{"n_kv_head": 2, "head_dim": 32, "positions": "rope", "bias": "all", "lr_mult_down": 2.0, "lr_head": 0.01, "train_tokens": 111700000, "dataset": "wikipedia_en"}
Each number is 128 + 32 x the weight over its row's rms, rounded and kept within 0 to 255. Layers, rows and columns count from 0. Numbers have three digits each. The size before them is the row's rms in percent of the matrix's.

# layer 11 MLP up, 256x64, rms 0.187, rows 86-192, columns 0-63
113:138106167161135241102109171100101129118152095150135133125134123099116135107133206166165161147137152119157172187122123106154148162124087150151142150154137105112102127033094109086123137115153174
107:090124161089121176062102158084105093165130105122089120161111157119134145129099154141175200129178131183136102174124130171113161082121137162167144126211139126117161148095131189161093137168118120
109:131163160142124073120163137128084124100120173149156176112082068121141122097056152123187161147194068129075159202122151129111133146126148165136142088107131154152156110128107069094114141121114171
081:058084067153167094130104107103164125133111096095139108108043153152155153087124122157154115161137094089160155114118113055094178125103154149172159153140146122150154134152119100117135103135215120
096:090179117063211154143065178097165151128107189074179145132113185178121148114142145076098141122120149180116137140123132137168139162113147126113146167046128139115148137100109119131105099129130121
104:144132109104115174186126141126118098118134123187177184125099149093143134186144031164130062116106062097137192162117149140129114103095104158120133127156165187131110127116142154120100123120143183
086:131121135185140111174116161122134140100166129128205127137141096152175162097185081129127123160176191163085148157148108111094079089124110139105142130119102110079080061100127079115176135101180120
100:168104155110151094132150159114104134123078131077124118152139083176104162110136094173099094159175093132135141124108160117150106092115135113193188145105081138176232123080073097113109128131158129
087:113160164098160152133147049088122144118118098088154160109108143166179148135141118128189169120113086108162087149110138090122112069121117089129189167137166203136137156168078144135072174138126109
093:174135135088121084200104131140136122125087142137097154152090146111137136118141131075125086170175131086138158163124090119154131052143140124125102127126186125103207109188120137108196155176071135
099:139133067121127141167093103111144143173211078127107115136141113142140157130109118141130175115105217163064172143107099101137115175079101070126167105148047120141134103127128152125152153089121151
100:134119053116091151150132142097190124181105085188125099134106094167124150118175088088105112183146141118067139160150168083117120159209128102102126140120153140090105120063134101170111128149128105
096:139143076156131149077139174185148162171176120187121100152148151153129136094073141079163098117147109160103145139063126137089194136150060124100118102143139090126165191125089162159100125127136109
088:150109158122156176163090143124121097053154148118181175126129113199177099078112149149122144110099140081149153118186163153091166135112109063143150148211083146153106106112117157117121135128112161
085:111136132149127077167133105132140132116128137100071164110154091153120116079129080183131107127128069146132142134094134187144178106157164116213176131088136150058128131161132094170172180185143130
115:109145068078150141148095181090125116133087117100079139211143184120146161111136070141125148113149117162120177138197137139126141084068148108148083127135138142113154179154160065158128093149101131
117:124107113159193074158131182153167083143161175126169176088108080155116153120150105084148135144135187118106097130160126115117135157138127074098089141150057112121118106150173097103108171058143153
075:136140086109124119105147115161157144100095148134159124125197133125128182087115126196105124080163108130142094173126107087118143207157146151182149101133071118102061137110134141117120199101195152
117:083157133160121184117088165125107158111137192106090101117114119158111089100117174126104105139097104116181188192192130111160145164190133141158079115095120170123151100166188079115112137134115113
106:152148166129168116185151174114106118141145178168120110138155098160140174099125048111100152133137085163164106130151052147129163096130086119131094140118112135212120107124156110161154065095160170
094:075124118096143163147061107136177108121161161139158182101097141119107129165064124168069078148102098126106111144129075106194084063151125093163165129123116162131116155107152134080137151161092101
097:182176119092148133125075118131140096142137060172131154202123149126084152105148181143136093124080100128095116089122100058132142148155114088110114137052083115120163133145132118117140136067192123
114:085120064182150139177138108148140085115121133131171157135124139145189089144117133091168128097129154106096168149130083165100080143158101123135103127143035144091114136146129159085181176127071177
098:151099129204165136122085146123114142175166162120165149187149178119071152144200146141163176105098071130109111134128119129120102151150119049094071080095114108137156133112147147116091129105162099
107:168119096126145135155142063126142117134100110074117194160127133166119130151103087156119113105095113147106157137097124149124150093110093174152175102181112083126181156118180231167184140110107151
079:108089123138127126088130158189125221105062146058099094169130129112173145073132128126093189103195102122153188097113109144110145122149122161148120101141148140092104142162122155099142157126088101
086:164136210154109138148098121159182133092192119133118137163080120159159100096129170078132150117092106126107132173137165103110125111146096124178118151063181154077166121138075073090110086139134110
102:145127182093175150150166130178154139083095140184136131139153139127122123164141066146209094100145093119126167122079088099075100121069117165157147175143129098130144181077137145164153099107132167
100:138091129119148089169087115128110107066121154105130157161049079103140174085062154181116140144113143102086091117109127076156043127086128143151157098091129096104121110109146101098100168101147137
133:093110102111183090177177102156144133131135142151157107158177105096156199106150122151133141149145171096027118147192084080108098115136120139164180098119099128115120127132110091085131152075142142
079:108052122150110105109142099175105124140154159109105160168143090139094123166101072142140115047155114110141184172171098178148153124109154147155112123052143165125180102115120110063165137151141142
082:189097133116124116113108104096106158120074134098141105148164107112177135135069173081168055138112126165106153157145113134130068140124090161116070144135086134104195126088188137098089100086097148
074:125121194094153133188110155133175163074128123133101173128110103205129137114128154062135154167116116205122112136142122201117121117123128108154110134109164140093085035108125110146080128119141122
078:065122135125158129113123086134085117144108087131113126127095128148172154120096143145165097113131116144131132179150119147151100090091112179098033157103158121140140010110154114146120145130184074
095:123140173151125134165077134120176157149068190094137120133123127130143140156061092139104065073176160100089108143191120122105151128129082080167180098103151177137147103098109118178112148115143160
082:137131112153135109154107074115132183186089165125142167136153128104196161121115181118148089155178167179177134174143096133153144168158143180151124163133144143130136120132177111148154139077209171
094:090078146137121088156089161125130098160131124171127164231052094133092097102104111143148098110111094088132128194141130135091063140104155135123162110140097092195119148094135109152128120099112100
107:160117111088162153151129177135146145094100082106185130116175173112132113146144111124125095121113130192122106155160096095083183025122188089118144102109154164102109167089104157118138134160108177
106:105090107177125150186159126156088140144121179153154143155173113155081118060157182105190171120144148164127094111135114051157107094186120123140146119112092080140080117126108126148133131061126157
109:186127173116162088064115150118129107078124108131090136075160120184177109113111104157160116124100087052158105115131103093116144119119130158185135147108089169099184068125161112160103165127117176
105:106177105116163158149117106109182099123105096077135165183086130152150104139112150138081161101113133173056120133152134129167103121141099100159175125060068155138228147126106158122107143102119119
103:079137094171119152139121070142193161123200143116145091128132085133131168164080073172088155127160109150166170122144125144137088142143026122134112155121118142172092158117127122172148126116160165
125:161123086165154123173114116136125153062116128144134155134174104156095168106109110078061119087138136125137190165172106081078142168156146123118078165093142108189133136107160091158120050133157132
104:074173090145107052125112120091105121138115162159104135069112068171120147112117112130132125104137143169122166109097153112115116130153136080065110117068109174112094122139163135079176072132058088
101:126183142138179164137190072098146213088174124093140092138146127144181134093091156176091131129123111105105117141113097146140149141094069184162138152176119152153086137107131153117135056116141117
098:140154125143117161158119146145200138054121114150153152117109123136139185127191109052129123169157105105105151121145071068159088173132097151112099148116206100102154151076109135112116094165126153
096:105144094124168172142078113113139101078099113106086132080114128107155121129184127062118096126086121125158187165169141114136176073134137148070154145084074116058146116151118149106092160135087172
116:145179149107132146176099162143123083142139142170143120160100165084141185109125100118171166130106088121152224176177103139126143128138110106085129119161079132195137150092106115113124108050123090
100:181112143104134161138080150137141119099153121120141158173129167183104153099101105177091151113121105153141131151097108121104167118232137121116156089063097098173182146125185133136120159067164149
105:151133108143141083163109072152129112136140167103120135167143156122046136150106120128105169115133175057076171104161148123097087150071121142135090187159172195155145129153166146104127120078150089
090:101097117119059165116073103130116123167176103080119144077149096118156141158161099134135131117127115078143157176127089138089109153097179104163068124133136132205135147139079191126060149155103120
096:128215148107090166181192116134129155179116132114156066095138139167083146179143107169101093145125131162139112122086131116141141149153190186122158123164135099128142146150169150179127121192145157
074:152146069194108100087100101093154113154070148084125098089105159099138134062124112156148139138155122085155151160136115032124133127127160134149156124170099118153142213110094115120172155122141158
097:175103065090146153153077159166106182137131147098131114147132173143136200118166133111106128050123140104131208203105148123097109138144137141131155123128092144189136110087123069148159104119145137
088:167167104166180145119108079128105132150113128114070128122073168125182105128096122173146141103133109152070146024116183061145141139179106149089119110094108173138108118156136133105105103166146123
106:126111158143162132087138154107194116086162149137218193163146100143165151096116101168088128171158117136126125175111121099149170135124095057072111125149126099143105182099156172083132108157111123
075:140102117106138167146154141141124188108104094157107105143130065141133205127120207133137114108131106138108126192098164154104081140069121107175153150133157204118166117195135141160094103167110114
089:145105082119152144152118119081130136111152132219186088143125134159146222152154106149111166120161157186114138127126122135090138172107131126151146129132110092109104123151138131101135114087246120
118:167163075167153153143087137133188072135155103181173086158113042122112118194156154159155149059138132138151101173127157100126153094146111106156107107147122078106111143148115133130106109081108095
108:104120126110174120080182092129155142115146152116089136107130085130181166144112155172139132149152076111112150120150102144169148131091169086145070135176160136162194161069147112065111146106072183
090:150099142123121132133067113150070141166113171153132148113092163150141140172148128137131113142146085091011128148153131189121129112099126120156133113173107154061168108129121149060155131064161141
110:118101108099135181168093157129120146092071131125148135140153116146147120130134127058145127142142110148084147154161080096089136058155126138139114181140172078112233171122065179150141152131123131
085:089114183104159112161106136127074106157171196188151067135205117160156121097121136163145086114148162131080103146168132166137129149127120177156098147138119089132150124116205112119156126140177163
076:150137157179115072100051103131174073168170197159102077105161105157141118070130152141159099126108122112117190172152145143151143155088130120153129080082150146120118135115147111124167102159182153
110:144141110159139184144119098191212169090126112146140133130097147118130119148158191096120134078115136148080180065110134074105170151132135167114085162113089089096152143132132136086085163119166169
103:214110162160138085097154128168097165123139070154103163128143102101171121172106110143189184088160120072083147104150204089117148158136107093122125156108095119134101111153097119163099162112147134
121:182116160124124141128130135143134144090170123151170135180095125110181134082110156126091119120159131126071153190101137107138188139147179154165163155180043143082138105138100123122043114110155111
111:103164117161172149089076112071150098153103117151130123151097059119140155109204166084129119133171089123132097133128128129169108100106180147135090098145154192101188144133094106108158183104114076
092:217124154186173192139110136125097213150167134193149081131146120138105159119103134070134149166139157138137118137144128095133138160131114125108106133206092132155138120182180138134142121081147127
091:168148113101142159188150100155120141143116182136150130203068119131159134090122187163107137082079108098132105100158159110150134100103106154155128134100147185091171153088154082175131121067145077
090:148138144081078141114150138123145113115109118085149194147129104162150187056142112109131140130163165116122145120188040146088071115130119156126144184046158114108114132144058145104132134132118142
098:172118158128135144115122158196132158178153155160104106082121132137130125094115144073129151124212111160175058122104108134107094073106167156117114210108112138167128143144129075077116139138150079
097:180130165139156128111072195135137131097149118150128177124086191159063126119111072176124143196110167142212167134109169119131094136129085139125167122130113114125179134119133157142079135130087102
102:100142159143129188123160113121100164146065154096098149157081093141071139144102101180121050097154105141127161136113082154132114132077147169157145170134177123074116146059113125159121133170166162
119:148132129142149172105117156215128144107100107138096161104124129194121151110084123106113128123115139117180213093139061109142104105154117181176069160170125132076176135139130127126171147122089172
083:095140054139124090117178141083139148164200132162122171127135109093111128150113163101100172167157099156152109113107141123075186158146141146167165158171118143140080162127204110107111174087166129
101:136117067159122111088125139130128143193181129127072105158143121149065115108161128146147149138109137210147099145152177124143157087146107084071116120180082129096148122137160171186151172119120186
111:167069095168132124089135151101206118106141100205162157155169106123091174121134115199097135136121106105110163105129186116125174141117086075145071093142121128092146142130145107162073152108142135
101:134190081139156127077129113137136105171131142106108118155158118142063191093148095078173115116118151146108160148155145099109127099137087086107118131107141106128110105105137194065142067049187131
072:142164145146086153167081118080151150124123145140097088154145109153097158075168134117102137047104092150103155139115220163109148091132138055173127076152118137122115191108123127098086104146115134
099:153124056090137118177098114132106074106145113132108089155140135121197164132173150073126158121172060131140135105172102143091092034103158151138122122138094121111128157125105125100155155166126193
096:182148165163087127085110136148164154148151162038201136117132129176111168164174146160118149167152162184133125198124146125162093109157096141139118099168110157152107149072137126146119109125149085
115:096128111120091083112081161155159114084115124121143111133043140148174150144101136131086146148172153140151140177120189133060141125114091088168080130095090109137193069115098149102128160126079098
077:139099150141104130149107096112076060213131162137121075107119192173166123047089106167151159156097095140146162106137159119114125076130118106123079130135081164103144116146102102156170092102130143
107:105118135191101211124067135144083154079097109117127131153148152128124171123167172125143158119196125140135161143090115097115140084133118088084116141175153087146053145098068156138145152142123079
123:094158103155178161172096190061128161097137171068151125114142091163100168143148072079115107120112142157142168136123107099154117096113118081127103163164125133108187161106171100149152110182094165
113:154116108130112154158107170166137104146206149145188133164132151109087119191100121134133119128129133177120110134078145082097056140131079153197145092139091141165108130118123123107094154098166046
112:142117162153163084120097071130210180086109148094153101150127086129127116124095104110158150074120110147105164108179182089081143106135135177158184114122128114166134052110173130164117134097131096
082:099079097179091110182083126153113157156167094197163078112106125108121130126122084109166126158130150129102097130143144107116087088151159115197150137087127161096202152149180140084137110097148175
102:122155130151102148168135099093137182081156135144118178179125160145146099071189087162112087177180136140141188162128139135077105085167101145131193166128157143171146137102120121159087124105088164
090:168116114171109115107129154181154090195147083129126111084189124114105130107097124138110130138101169149157131109130144143074205117108087167104070184194152141090121096159147166070113118146102154
116:122143096196154170141135106174148135063094121103143141150144152163127130143109098141162168122143114133057130178116149122127162147136133095167169165146102155160123108085182149106110093038198159
103:123100097139150172173094126098158110112148080164106114111133165108143166100121168077143132137201105148093117185119202144169125131057137166174094159135141145145097099123152072105161142142089181
091:158151144128031110154136090065152077151132110104084119150090062132177128075126082172083123098143163156121158075176085163122146152116126144111077169133098137148155157136134129126101108123094112
109:165087137089149127148137185074087125126136077104148106131114090166102140113099127154128101102081120110143170196161063124115103148099148168176191136123118139178108073077116113144110173093144181
120:144112111093134118106159086120128143126130081103166132136165130182125104123039076159156166150135078180118141115171172088133132166162107142178095093136113149129054137102176142174160117117155069
110:161133114226121172222144130148106126098103165135152184113102158153080173103159113062162115179140150065074150150171080138140132154153102106138111108142120112153101110137123149133114128122123120
076:122199173116142115170117142152172128168180148164146123156192146132136116080150152151127129126195123101128172158132112150144127096127143179159092115135103097136092081058173078093123115097199116
096:073181126102111108125065174156189084072143142118126151093107169163111173108135143099158113096117119177093137089127103056106123135165185165139141171075154162118090091138148137114114120178122142
111:074118102169161094106143048158160091116157125167146152133164160140176106158166056121122138125162179165134113107151164112180127076152118115157130144106095172122072146160111192138134157081120127
083:098134105140117163136143158132140164080165085139110210109086064142081164122144110157155056144135162171167131131143177109113105189143137101160130118150110145062112155058154106133090150128131163
118:137157203154107134179094123127197108068137085093164120108162101116081170129143103165129173119160130096139121145100126127079134088109120166075134137171086173146148161105101152114074118080178101
107:135130163114152128070163122107169160116117056134180111142166058210103103130107120139149147069158129147145190090101148161118127152129140176150133182150136148136124203089131146089143104132096109
099:135146187133119147184146100064130116159154085077135132128133084125149149104107118147087145103160111217183169115195117113157119116055160184131107146135148099114141181152134154122171160124115101
097:148136147114178156126136167138132175177145133130164097148103126109092152143216149107042155127132170120155136150119160141113142167140088123113067164155088137172195143089089061112124112120166133
078:159138146122140129069093097106121135126042160162100070168076132158172157122084115132129122072084138147110094172165121073121096122121125120104064127162168146175089097141068146093103152116131119
110:137141105138197129151144111166178144096166126093181174163134094142191119138079113155133151127134185116109150165164111093106150170117107117138135119173098043059148157123147140138091090144079157
# layer 11 MLP down (transposed), 256x64, rms 0.266, rows 86-192, columns 0-63
110:140111094074142127156148149098126145124086119085110146122143196136134133104114132127136127145068097080108096105169114125101106172194147144177082113136173133091171110079121115184103123233103152
093:150126099152188141181076155131105117045149088102101145128139146086145157120139108141084121138081161164132173161125097146130116163118161158152081129100110075155197125161086104156189118079098137
115:097085151136084183117135132136142195131169160087114107148079143112171120142134138131158076114149146166115044174128133094145129141140143046196124152135099137146087174135131111104122108159108060
079:121166161131153151147158124192101117159145133129149135120154140111116129197167081120117129125082196149128138112089109136179146081172113102081083121121145087140166167094086110112127065113033141
087:178100095171134103094157061104092139088148071135164121153142109089087104137066114169165113114155103083120147179080161136079147165149137084153090087149185151156117138146151149177144157106137143
097:162154122074142104143110103081216128109071190118065114181149122172144164132131114141066140111104068116128118117138106134157111156168104161172117162114147080070133105133104118156119106177150105
083:065162135090158111155179044136134101150108118129103136099119116124108110132131106125082079116149104114164161096131122187157122123117117159046135151128149210076131133191162131169177098145115119
099:128152073117139136164086081179160136158162103105134093142095133146152180125149216083170141095119129121024144109166155120123131136115124151105147111148151081106104174142121120086089140187111146
089:172090134151162058105095111166132120127184142101115145161141153119082086163171165180086140133051141151097142129152140093123093133175145126137103078065127134121115098184121084145171110119074150
092:096125140155152181109162173095150143125123140116137136115137101116088199117111151189196155104138104155106091132141150075147101149132182097134130147118063095106044148082180105140089087099150129
102:120047128198123179071138204122092138157120108079119114156170126113107145138161149114056125140070130153122125097188183150154097136104130132163116088142149110105111106092150126152166155115149166
095:131105088103160084127149084098218120064134145105105127108167132154142129126145178140112115124116101114073189092134116144143138192113118131116100192110121110144157077134173150034142150102146138
100:105155177204091133136166135157195111113091102093170109123154080081109135090112148140198093101121188166120117120080088137136093144100124171134165107183106125103081120171145123097157120092146124
089:124162121119144140111106118119217093126087133165107133134159152105105171119154144137130110091138165110163151134143140115149133175197128139098103096079116115158214109041154054130098079118129113
070:108169130165157200105127153130086145191134111154157116128072206124120142146164173140140120147107159125090097093148092088095140096109080116061124127128103123174136159099131175113068067135102120
110:124135176144106122093056147077130127165128163115130135119088141108135117146087170133146097115118185097110094185135121145132085114172127101156187141035155078122104151176104138198095131117157095
112:072076118142186144102140114134160070148134137163094109172136175124074156128181140113089091099174155120090136157072122143115139140076034169143146086141111162133092128165141141094143147139145157
077:142093115108155143162105089154141168129146148185121166094092088190152115137132129143175130138150148126075092081142094148142163115154124066097165130142127095134103183060066185090095121140090173
109:104139138139166098102119151093127134048198140122165159140123121090162161128116038136111121142148099136137201143173111138118110128109095104147118181140065151172141098119148134169149105053100100
115:130062156158139175081122169162137141119069115141095173116124078104153131115162100199150130139170150101109122181075080129178128112104092127191150082160187096108134110149120153103143108126097096
103:134085135108140076108118153118149124143175083109110103192119088116112092066148193100157138085086187131216127154072163117105126168121153116099093132150120088120157131174110118111143140098165168
094:052168107158131156101174165096154136127102141108154124116108113123138163098141099119105111127092199130126146147113132206151078094115165099132169127196154098135157137088088123129160094051181112
117:165120106051111101084105140118123151065115128113076095143143131099152095125182145136111076150126121181180147127173134102175123043159173098113129171105169156090126128123101163184105146154141149
096:149105134107116143143147151087197106064108139081199077153179104136151140143122146115086097064120148141161136159146126135101055165157183155142127181100137124134134126130116096110082173105188141
102:106167173087077159123063171130128105120132122194180074098155137096154137128123168091095182130154113123186101177162136119133134106187140076131135173101122128125112119122097060109116089142155087
067:141096084129115156140102080071157114117110111167144135111154129105061109171160095092090120125102150141096160164092109108127160094166174136137137087224125071188151114175110103162100143101160131
079:134167120073131098115169104120095121150123133130174162105134135077059135106167082128102118158141122135184087149146097110142078173147148114102132097186054108135168164106172190180129135084113157
092:157169090195094131130128106146083060097180118132090142192101120072171133158141133173095133153088067112172130113135148151114204123149103099104108162173107093139145128156095129139173149131130101
090:107126179185097182108133169105131132125171110134142087132140173117098121167163127065122145103079108158104123112116123139168074113160226119140143125138125059124150116114158099164122102053172127
142:067115093147151130145144099171156121154074136094141140157159087130076100136145130107090164135152152155040127209142093073138088165091084134134143137155117114107184084147097139151168142109161155
072:125127159066154107220098136113152135156166120075182138046102107096115120128137102133091123144093091117132215112104119128133108117171116167077108144164124141116091155136133187100112153170150129
089:101184126129157155144098165166165103143154101135158134082098148138083096145211077159077170156154110059170161068109113117081135107117138114093164089149161114126149122158078103167131152128104133
069:123144107134140135112140128149107125134135119155198094136133181082125102147142108160145116138143184074170142095120130054085121138157079147085125114153107130190200171158110170117107084194066116
072:138138172155171141161131149144135144186116104136143150114136098133075135166188071134115108134129162125088156076097155087118147132134068095087154082116068117131139205108141130158072097127062166
110:156093154185162174115107152164128201156116129127122169184180091129114064115114130114117084087129204087122136155146113105112152189138096144126101136089148108106164099116148086099099159066112126
070:127105139126130119150105133131087169165137091115155183120154156089149111187179116141134088152187137101153141095149136133131083085145053117117134093127134121167174157061174144087090107156043141
081:161161076143110154110111122105129131076152149079128107097137110137166101137153152122113131124106176201087153105096117127227104099159192040160125170140104090132107124100135124147164123103168119
098:177145129167132210142122142104128128140148131121142147143158047133107206090109160068158145133145135107110170100105141142147134106084135084138095137193100079090092086155146077102103098114162157
100:095173139164115124092160133163133116102139128167125162131179114155141102122107085115099117131142189098127123083105119097173093140144077099202156126163118078106225108123112140096135061077100152
120:116159098114111164194117128153139141127115153104108064152096135111139092104107206097075106154142111156100152111134159145192158152139112078120098199136179141182139072154141103082138104118079099
102:195128091153090148123127158085095119140157103085137140150136100123134148099138157108113170129108146105145149125220133160150084143169160118100118118186157064026127084154117131076107127113157134
134:179132137161155114119107210099134110084101106139129152124110155084162128108169120143145140119145181162139070199143125140066068130125172126137184128106076074073110112164104153104163087124115135
113:166183068161138147166076149052175181058137149129165104153073091131114155119174117117132099117178109133126169189105099125125112102121097133145051133118163134133102129133153147119132090152129102
106:143062141147120112115116134112155104044148073159164084116092141095140127136113147178123197160121118172098124172132130160112139135114096138130103183109111110128121120068118130066176207155116178
098:150093124147129101129045133143146086140088125166141100139167091145165147099129104069187113119090128182148114121173136100106076084145159072098169139078122144082114161141157120119147176149166189
099:114109159168089136093156127081091083140139150086147121156198192118147107115119158148113156135110053167180057141128141138076092165130135146123103127095115127149115076155126113156203103164100104
099:145072139089147112083194093078081138130144177127104175088117162100092090125071165169102130137150107109112148133111181183157119226153105109162089127170117141095108108118134137137120112128100113
115:100126149115056160174072096099141170134135174121140098146109182112085104122119116161113120142148131133121167177157102148129116115222093145133144100124203159180106132101100136167093062119130098
089:110183110106070107076137117137129166142165139136108069100142120165170128168138165084187104087087170096121116177088113147146113103111198095134136127163132101125092129145212117158157103082106127
104:140138147120141220122119117128088134114067106106051127130105136131147159145152144114188111116127105118126117152092097111119145096162175166103146079143045104070120135108144122193189169166128129
095:134121115154096139075163126100105143127156049128097099087142114151145162185082148123145104094095117088080140180100143162152093134117174153194150075155088151108093143167156125177148174092155157
093:151079135130180082150088089145131137150162150156131140137085083126129145121121149149183161109170102145121151163179102119104162104101052136197114136080088193127068107137116169097114177091116113
073:135125146083148146133116182163130119169154082179150183097106136147063132203200115136109139108106169115117170133156131110132124084102064095074106117115147121076106145116121135116083124184078151
090:140125114189161144130150104142073120139191128117087175144111133115166155131109136137098058065116100064115140193163121101165118131174095089159114120130130138193071158121169126104127083111127174
104:147097111132107164147149124137110076150042152091206164127067139170097102114125123138095057122175168113136138224139091125135123097091146110153107111111115097163120123155114150144169121158136159
095:135137163093126164106101143129176165112149101131148076052149149163094185041092136071141124180118104117168133100098103144128110120115093120103146149170147122060104158106164187108143138139167143
069:191150127114143134133061144187100127130125096164130172111158166136096182123194120109124095126133190085121167075145099129130176131155093140153111123090128086140163170096081088119082094085088125
082:143170133155073142113155103157113136084164130109084144144099124128164115148094119126109066161179129115149191113175161055154148136116125071119111152115217120143148119156107122161114098170055103
129:141166074197165117175190104181067118136109152125119113123096071108130155159142098120157056109167113145121121097168122126135107122073132147153073085153161144158083145165118124137179110108126084
103:123110089156126097155115190171171122078100108110161109081097149160133103070093135149110107147149117153179162153115123157121050178143150133143170170127206074090146113114112125076140162155130105
090:142153087112112135117164169092169096072116084125168140178174102071147124098094119179089119119143102149197170130130099108145097081155114137101132166114166118111160103167144046154101174155117104
108:164102133148098130096151070102072083148128144140159197141084141174107103111119139169176093137110149136154170141098130197129154107090119126132101069099071144184064116123146109097173148106106162
072:127162155156100155122150182141109142190141064142146166124131150135117097168139100111103110144117172119155168132114130121146128061139066056095115117119133127138192158070110175186073118123068135
065:129155128168164154128149130142127120113130083128183144055158176121099125196159074129117138133162188134132167075088134072135069117142069157101076070118112087156150159127119125133145139147076115
102:143151125162081169102165093126122195145159115102134094147072108181114107084130128133178135141114110163158141142075113190119102147072105123116130131171090056079132172114129110160179157097105178
096:130129161128121163119098098171188144129086120134156084165049173139157137111215156164117162124084132110145133159086114138136092125108137113140099162107147077141126118158164106023155139102120147
113:185154126103153107147114156149130149112146117058149193175103139088170080071090157113198142120116099166141081097102145106153108099128129172157115099173082060117137131125137167141175127096107100
111:148119102097134140166091103119151126096116145105193134184169183141092099088095156172094199079060115158113109113110069103082146169145132144103147151131123136138104141160145163073111089161172147
095:162134119103191074118157122116162127162092157143207092097132081133110122169149090130186121134102075144185092103094118138126119134112081161118088124105120164073109179191146162131127149161083110
110:102134146125073185112139140142136102176085082159169107171177145105099186170134098138170158117091142158095113131078140151092108126097163142125188098156098106143137098163124061108117117071189147
091:132163126183075179090101055102128113155121084125087136116094103114109137184106109126120091135126141145121125125114207128132147095102201116170158090190099114124100151146214137155152130116131099
092:135111096155111130138121122150071169186108141127117106128079129167123090058136174149153109145185154193114100207174106130097118108156114047134169126109068151129097167114092116131143150124129157
093:089105168135121111142130108137140120092115145093122117171141084074142101135098183083153145050156149121072086184067113142137131129165200139150172150179155149080121155170089119136148118110166097
101:144160118119119108167141070149112092165171155129078071128145189138096140158111166129123172131124046095109081091132163106104135166177134152112117162104087160154084124130197144121082131165138082
110:095131122129165155148115136067146193104107129126149118174103111117144111149150164118071147160113154070073112185146176163140156051082110109127126120160087156179156132121164080069114129108174120
078:080136144057210104128127151102161141096129120143202180079155174128084110174141161149134163114140130089147150117150082142082142141114103127079132144160079106125145193097110139141105102084089133
085:049085165127097136117120156123145146083132171110117171146124091103112143142053114139070076106110181121139193190167124136088123127109130141144158121151196156132127160122131182088129080093124114
088:152084112102096186074171153079143098072164173161101134115124143121122123111120165190102114108131165081178129147107134116159145133169118114185140139120134073068173106132117147148088119060125181
102:140111084169082147136140185173141168125161116113083142107173167201140109120177133133118132164106094178112100082141101115156072135113094118140102120191074104121152087063157156140123076101140153
071:167096146076162116109109135193151171077115083135180189110087156143116107141123117124079124128097143090154174107154133124109067180177137110068136149122138071141161115117114129145180153175087101
108:129088138131145084094144129177126117088079155145098163137102100122134122104080133161153147140138102165091098102183220078185151163104176093128156099086154160174144079151129134128069158119112109
087:134088142138109097110114138235174090084169152088193129091181121126144073158137131100144152159106151104166135132136128128084101168123106118095120152073074127161088132126125178089132181122112142
121:122110229122125168104158126109117096156129135161146168171133099089106103077117108164190117127122181094076101101080116120101159164133161161154159137125136157134072159071133103124115104147165067
076:128192191119143163109115171154168099081101134179179154139075116124093063141093092168106107153127182154141138105157089144084115121119088161130128107131158097146131176077151146106121107155091066
101:088137122088096104141147088162145107126194093120055140103169168131119116099078147135166103122137156094093087119077141110202136186188134151091135115134108128077101160177155144187121128120114155
115:148109189114149106179080188149049162097137124103096106103145118078184156150101186086136156129162113117128162145127099139115113156116106128086081128127107111134178143189086085072134144124172138
110:135120130131160088096105188101195191087141141135105176110114167173103116083149174116172120140114164121102104104044107121097114146124096211121153113128087075147100135102132160150167145142119157
114:130136147158117165145200150137065087149127093130165106079141140162115125140072125121098125122160119132124145121137114137138144154135180083098091148136066128084137060173129104138211130057107183
091:157123147071189137122115148148187133101099131113153138074089119167112188126147170115083179100142169158113122144146110164117106139096096187091090087172128120155086130128040141115104157139166093
094:086084112098146111131147097159139065107137179129153112068159104134166169174128140087114133074123095106094118154171081237146131098115136122095129101188127134164124121139137140114114083120185148
084:114116130146085108089158104140122153125074155155102157168083136131113153089102099126133098148112130217149134140160137126194110111150089132166169163111069085105138124084169168166149105103212163
117:173088053188134126083141110186119111091117131148111134150187146098130110152101106130178124115114115099095123073175097154137085174136173077129104106139143087109180103141159128140189170078139132
108:134114117149073067080188150147109135143166168169156120133106137070154087125113099157142116114129134094179110101163095150100090134143112145090124147124170246134080119179153106117104140114133157
096:164129120150108179121193152140116121062126131143155082099184144071119135122090144107120117136076139143121090123150124156152078160121215156111122149114072079118145116118122068159098175157190133
112:124166128146135172129127061094171158127153071097130080163150117102174186164126169173151206128153087134121160113112160099111094152123111136111097123132060092063094128131092097118105172157117120
141:107116169205161092144180112106096122166122173145086114169185093192074120162138082173161121101141140112163084104108103094129139151090086124139126124119094160164098146124182098166120092082137126
105:093104096059104125118133133101174104174143095082160131153196095059138077164150150134122132112108105114157124138113145134138145094171143131124102071172177196135132082134094115151198110133159091
065:179166170105147136160135134203106085092107081157130143124135121155092092130173091144148149153104200106096131103092097132138057100147122118085143123090159076172165184118107149093104118175106146
103:115117092165109108139165129089081169212100118142115119182108092126120163152043080179136139153127136130137124163136166122123121147146117102169122068133089166120060122074159154104100146174109154
112:085119167069146144115091131096088166120137122161150178153079107117121146142107137152186135086096139113130150194145169146104163142151146095143142095129104115166089158149161041123096095191126065
086:144146101152090149089130109149163146166115178124180111139117164111135091095143140148114140059054148100096153124089060091147099146170151152076074177114184118130128116151107129138122109193123181
119:150082134112108133155095127152169119111096118164167157084108087164087137124117116105159186165190165129081129127130058126100090107089157135159145136121106080073145145167113120108148231138154115
107:153077128134146115058154132129178141177125130153117088145172108146057075139124157155132124103124157157107118083081152054118132100117135151088116152160132128207096091145151105167112205126141134
108:112096071150132111101134159129174159095133161180101102127123183099132068128143113127144137120059164116111123171179154120137081179202143093157110133072122125139118062175125089168142093154147104
094:066112112141092132103164099112131032115116160147127123192139080158063150067106153137129112085143117186147188149133154120073143131149177107117093149140100118157096121103169152170155124103131149
076:125132144106160149183137115146123122149159082124142171104155143164106134162154061114101115133147180084123173069087161106164169143148088094062153077143128073159170144084112119147136081142067142
099:115159114108151080135156100019094149156111138131129025124131135143080128156147139152103135151111082153162116159100111176105149172113117182105118140071130161135136147147140076179114155134163128